Weights of a small GPT-style language model, trained from scratch on English Wikipedia.
Size: 10 layers, width 320, 8 heads of 64, MLP 832 SwiGLU, vocabulary 4046, 17.2M parameters.
Architecture: LayerNorm before each block, untied embeddings, capped logits.
Training: a variant of SOAP for these matrices, 989M tokens, 3774 steps.
Each number is 500 + 50 x the weight over its row's rms, rounded and kept within 0 to 999. Layers, rows and columns count from 0. Numbers have three digits each. The size before them is the row's rms in percent of the matrix's.

# down: layer 7 MLP down (transposed), 832x320, rms 0.155, rows 810-831, columns 0-79
# gate: layer 7 MLP gate, 832x320, rms 0.154, rows 811-831, columns 0-79
# up: layer 7 MLP up, 832x320, rms 0.166, rows 811-831, columns 0-79
down810 103:505561457467536555481490503489496457445577510434508418431423598478529513493506446566539552534476534515428558429437528505560458536467505511567493420526444448429440583537479542589401566456533492537566533531522516469494525425504488459518457404
gate811 102:557516534477556459466548468538536475390486449502594493460581498421472538454468520471440559473444481559562483495438508542509505571572504521559487541479465550589508563552615440432536393521464569450505495504524486550453553484440356518529472509
up811 100:389521452548500609506486572470486436589535619455517433601507485550552501592535558487521482466452437480508462582516565385464483506525573534581523577472479502529412479583440530458476482549588524531600520536582506526537563485482494573522520558
down811 101:460516541549452390473479510505445527567521536492482458427482587455462511502474492445477476531471479555538477474556502413498499447411539539534585428496523559484567526480496588418509525539499590437511524511524538450540517484408493518576473516
gate812 098:459590431529487536497464452519512470426482626423443508474540513415507493536490511505469490559579479447511438446451497557494560522526484558501463491509499527512528577546475536407440438435515503481542588479513438436492497489445407492445396561
up812 098:498573464496527504531543478517486481565503466569512428477506469516574481530432638433544521512496487459505572517485596503536466411522496524435594497463524538557543600496484541409543485513481404581509512447524510558558522418401502474450537485
down812 098:555468459519523472462479520585484508423458483475495550443512457510531495592486528507376512518514456499467535544592564413498537491458451458412408444403553520443364460505502523412592480465483464517539468535526483534509426507518529473418465519
gate813 107:542550487511532418520443609437525436486460554467481515490508392535445472435553510578454586469530604459599534483421408504515565574435452497396445560441503494525508480538526494495479551399533469481524531475533447488501541523479509456458525482
up813 106:411485481541496502420512548510579541618490483513586491528457588512516520448517545388498465570496584560518420559578481596528444566566508423455506476513497578565505450490473464560535505547429516453381483463497512460515463505493432482444481550
down813 103:538493627475499458498501441459460480393508487570550534488534555486492476551483499478474476464448478551478446547450476527552474458548381599518587532535380555528488464481529432526625484498474466454490431419492633469519536490576460533557497451
gate814 103:494431470500414449513470451415400536497575528395461495437474476461478450541407487562523558495497500502515425529488486442456590516375557513548513488540459533672527447460467482400528498434524418511467449576438552524506563506477471507545515463
up814 099:511485533505483524480551414544529502526477508487529483450514581414498530518567475533472531515440526499535485470437482525545498506462533539630538447491437518401556438480543442494564512543491503469546474569510561507529453505469470555552425397
down814 101:474465535544489476447550392510502502492500545450465401497474522435499570490586522478525564483551538488512458599535485534530497529514505542495425498517388528513429493483533485469443430409447471547475460492610554481577494512463541501480475467
gate815 100:495582552465456459486448480500555580486457497498415454539598455595572488434499533480456454553521556509530530480503552395542509564538546441532511546513530442493526584430521615455446470555517542485570576469497515552483481552429469543536519529
up815 098:503582414451473575479588482496471429497486473561524488463513541448551563509462627484604458529491544502531537450487539440517489534514501544550544490573530493529456516527545565533474423416534479450594495486490514524394480452568435508534540506
down815 096:513454528510516533500535417507493489419555504565451537459526458484446499517519500556503546524440523527524542564545522525549563507524501493465482472555438586546476539502536398439558446505572451545475515595491500491572508526433496513455493465
gate816 100:512428527522568472424413532448550530471526456445541580450448402426495514454520506486556468407462583543467532515510394580500502590413539514436474529457552471420465511529502502447508551479513481430493529434563568488555443431515498513505508476
up816 098:526487551496471419597460543531418527513580506505389471471523576520495569586510575559434524607584635401497519597517540558535544545392547478438453471481520597529546529553399529478560519513493562431560489572456502484478486442485431445427436500
down816 104:403445443518465435485516440443443527492487527504547523504467502520557472484503461555491449527545407562494441489491466569492491545477501518449495430505445565506494468491491436511468500515486478470475409533505488535503402566489430503543538548
gate817 104:591403446489536494487569483543497486415555457453543461545513436492417521396501521545513487488474485447472570476453396511549519518515511535472497525554470563575563453612546502470512429496559573547566540429482520476497408485554588609522643508
up817 104:484450409507497457436553556399489593632522459518523608379431578513488465526496510474466465479463601508472604516441449478540448447469467400501561607423531529501488483496597392513491576497458521454519480532486516502504508550497450537502417530
down817 100:484441359453374492494523574432504450511526434520478480477488495497517503525472513461416569519536506500426406532463457494560509533519537533433532566488521524617572525537604554524513499507521565478543523400559507474510456565493501526450424570
gate818 101:503510445553423421510540519420464539475528452512534519495460514533437404418647488509433443507508406416406481524537499395458469483505465481404589459547500571406438506498528553515597515533510597466513454516547523482479487473499489531528471514
up818 099:438432533492527546558545462492492519441437538488457436466349554504533496503478612489563542535435460446559430466446432411504474545429493522464517495530521440527476538619403520626487640487495517500501452432517506446521498507446569517504550418
down818 101:545560461563510526477523523542506469492571533566446495534516547436559471522408476558528431426524533390537515528448520484500543496428511491549509512582513389532493529514447579495534527520445407456483513502546543446435524463519506510537562457
gate819 101:446432523490492458493456558532520485398470560534424460430528351546482464460503532526606460583553520537482471470526467517526520527520518509540517480482466430550445544561569519515518446545501442483465515472455468502544517512456453570595558508
up819 101:503529571604448394627485531521568503463475508526456550543540447508417508462499432518577544406491473409627449565589390522523507507509458493490490578474461497448395404460520417493559567574568553467456570499526542455569597461455501495388544447
down819 104:526527538518565481519509544597570593491516523448507508522475464506434457481462461537468646426452544506526509535430518432566578511511450501435438520496578442457466541483486527500472439609525529486445534512512447540474514501527501448474514530
gate820 107:547531537520508447422486490502504395531494519475517505503508496505494493437519528547513467502476511560549506590552561501599572528550576429486438531585437499530411490498560489579516474478555552422395431545587490457576457490505581549420458613
up820 111:376460533415423506583494492504472500480457431481494569489477571461468522542449532475405558508517520514473470536428469490565505506552508514477555419448624494461501486473554516460580601465556423394467552608516541469441543406475658562535404575
down820 105:543503549560519474416508527480448451467539412519531502461456527519502584572472473612476543431483461438379531510453522560564488509522540511542453539560461563506495441592459587534380459483443584512514495511570502489544474519438601531457529468
gate821 103:534575517515518582483565457449446447530591498590543545552543474525419534523537463447388516451497430524492465512527583510423456528457478515537574529430558507459531533546500528476578407447494594500491477604526532510389484478449516527433548508
up821 100:502499510569406509562519544554443574543450452584429403444482472436537516582429527500444425565609483555550502484526495550557461491480507502443615511542442495570507561463547509463441523418488441518452510462464534421449424503521523488548518571
down821 099:426470378565491519589499515483481480537435504525571532527483447455472499528522553519426550480538447426498430570462495475535442505583582502412450450526425494507526432469563543519442435507506593511514421505427461558556550512595509442486502412
gate822 106:456463489431595458551487408471464454505498473516534473488536594482565549498466414520461546576558583534468483479497484488522510537542566474594516395565556486512508500438441581484550603456415463538544466530573551486436447493514472504513432415
up822 106:531495473500471604422429505523454506536454467517570512480519393561613470545472504412517570466509547568548553504518507457447558539505501477549512467555472470483575527561542644496536529490480463496510456623471499376562495575416571545520574473
down822 103:585437501429531485534482430502478520511569464549415523462515461520455496523576485479453566499481619538540507512489457546464510578493507509573465481506439520543462503509528469436459493558529569515493500425500547546557516514491577507467539495
gate823 099:494559568519526505586551545484510469409491468466440520432473490454466510423484480526502508556574586538430469481569492440464581508507457391464491463578537501542484563477433587483533518511478606516631480590586427467447530442516570486548534476
up823 098:441430424526527558494445488500554506455519499513460409581512407551471571573455521429536451438573532510444441472559582523518496523518466503500546628555488569461467467545471555510429436539510452565392433569497524632508466454514558470509509473
down823 098:525377388465549481518454429477445419592527539473531479492509526411505520441457589470468482536448469520454450510534501523528569533488465574549423492479503567515436483488579487550535539476455501578501539544430509506465485485573508542415504560
gate824 105:578488490494567522560602524497462431501607497516529578486436537464458587463491543556518450542429552360556440491537484427448428465486537456516577552514539407439538531449507541567483509524561516432554411473559456507347439506578463465493422464
up824 101:457494547579495461501492503489472620536507450509483536474611397484540531397486522538538469507525489438530441519566457447447454495507517577539550526415471511532543502531571581570545482446599467481587450445494533568449493578509554495576422463
down824 102:546510489546523554534497419525471465487505490414431544507492427494481494505504534494509571500585449474486583460513515489533431508498534485540558511491495477445531534469485581450558556443564577492533469562550578415461464525479477505457503497
gate825 100:505579498478491413601490510520447545473482507483533496540460484577490499495543536502547533482399520432587536467590414514437507536479467523605516505586494541423543506463621445460497502535464437464491468446521472576597486517553557461532552514
up825 100:617565442474490486501445534486492512432461463521523396478464536500517510537518528584448440507507492513502424561465534533482400457545501510431430439410505557555560508480474566523547459515492508501467556519444538516405464487518550531497491466
down825 100:528510530576488469493483575441533472488513454404568533438484471425512439479542525448516341400397561476441490494568435521511519437526512464496430481465455437484450489474489495452460503584586470566482476387579462451430540424504451531452449475
gate826 102:596522476546420466493526513496461500558468543519400545474504521483500504495506554538532480470483484517469507411525546490518509447535461526508580508526533421460528481516461440530553446456572472625558568503507534462483397408515587427515505447
up826 095:461558466586435381442485499584478528577526533482517478504530476569402446544481473458431529433522485532491488548504501503544420574514463575469551508386535575480535480496531548508562473536528425522449482526561593435517502395527502520490402509
down826 098:474420485471531559477518501517527428559469435519513505474443499457531515516524464414493487564599521447432526591504526542497586468496488415484491501533431555425518468434349547488511453493482407503576484583445521496486434496474447479441473557
gate827 092:545439408525486494544486472584608517462463436452624493510475430503475425482503513532506514438503496513463535418478498456540547428493435474521484494514522448492543495574479642401521484503475485583492455441576491478502424465494481499511616531
up827 096:410498547499469527429496427489437473501414489441481510512479468474457539541446506504462494594567539508448523430512494429477560546519609473526520520435464405452465612454513554442484527391453495460443521429501571494510498469371454432457530451
down827 097:475484622390535511455496428512502598517460538550400483570617506534499488599529421423414523535510492574557531536444459496452535605523513496493413448486547460475443473426481543523492446534530525512529528487442566458536514530508525507496480512
gate828 102:562521400483488476551465536490515558554485479549537405591421516517474482497422562573498525516545577542465603540517434427440446474482476500507607592505567492551475553526389483476510466474393449534468566466477513446533575428458622546562483521
up828 104:524468467496417457527444441393455484625528456513509536501527425564466475470573559473498457603508476596406502439447541411521470592475500384477522467494529587529478492540491384494436439430497515500577505500472459531530443476506533640464484543
down828 104:592519440487490409515465542450424465555567572593515474510473580526512523487507529471468505527490548492485561503514567548518433395661568466492535488464464518479444485455448502386494473496454514496493475564537460531492463482460405435470496458
gate829 097:490503476545514452408460464448533374466476595545432492548407457525436476563498558530473589486508515567432440510494596432564594456552564452567537574543509556515434471501467509430542499464567428438405509434504549544489444509498487523501442533
up829 099:437541431472477435501500484474434354485515483502547515494618518525524527561505490515476548436428469479515606614470477561507477518572392465577561470436477460559542553550419512479564575550486484486477533511435492553539559461477499537453452493
down829 100:498486561432451575491486503549481510549448519447528497458524485558510487434521479574456597525554493536533404361427481536450563569514563536425471537439544456561437563474523602503462403512395527476448454460514472526389458472482471566572537427
gate830 097:536480396495461558379471483431507551493480464426522469495590506454522552473550442488495523497559501395550577532464490405534445544510473492437576492506437509538566516476429533567518477540584486469488532536535491467539438522510470538622485517
up830 098:454564591424499488527497395448463452526474547500480516493529599548642547520565532539535534514506500566471421478510622480433592448524463509540483530510553465464497506529446461562465513578519466493528532498421616548531475409485491518547481541
down830 105:469473432488444508549608486530580459483515515522460595472473538404584517517432440604456425459490471489605507547451533531429433577467536491453505606451608449506474507506433498450512503504551491472480513510534544495417479536538472432546537512
gate831 095:464462496443454481480478464610480591466547467565520528463493490475515398487489516564536546514511541499485586536503511525571471542561509477542467590463574466549496574440473508581518520497455521523535460419535477484573470548626522458489515518
up831 098:546512551568507576445534503504440465587513489562428546518469503600558523448528505473438524387471505511505506359587553492399514538517526526384497525471598514440463539555460461564503509477482585472390534496507525492574580515503444564537463425
down831 104:490453553488466460526505499487564476500470461521495534551428585569535430554507575490380536480449506512391437552488506500467575608439506458552575536440498508469532490480485541542443491533492534501478420529557432526432511460463465521525454478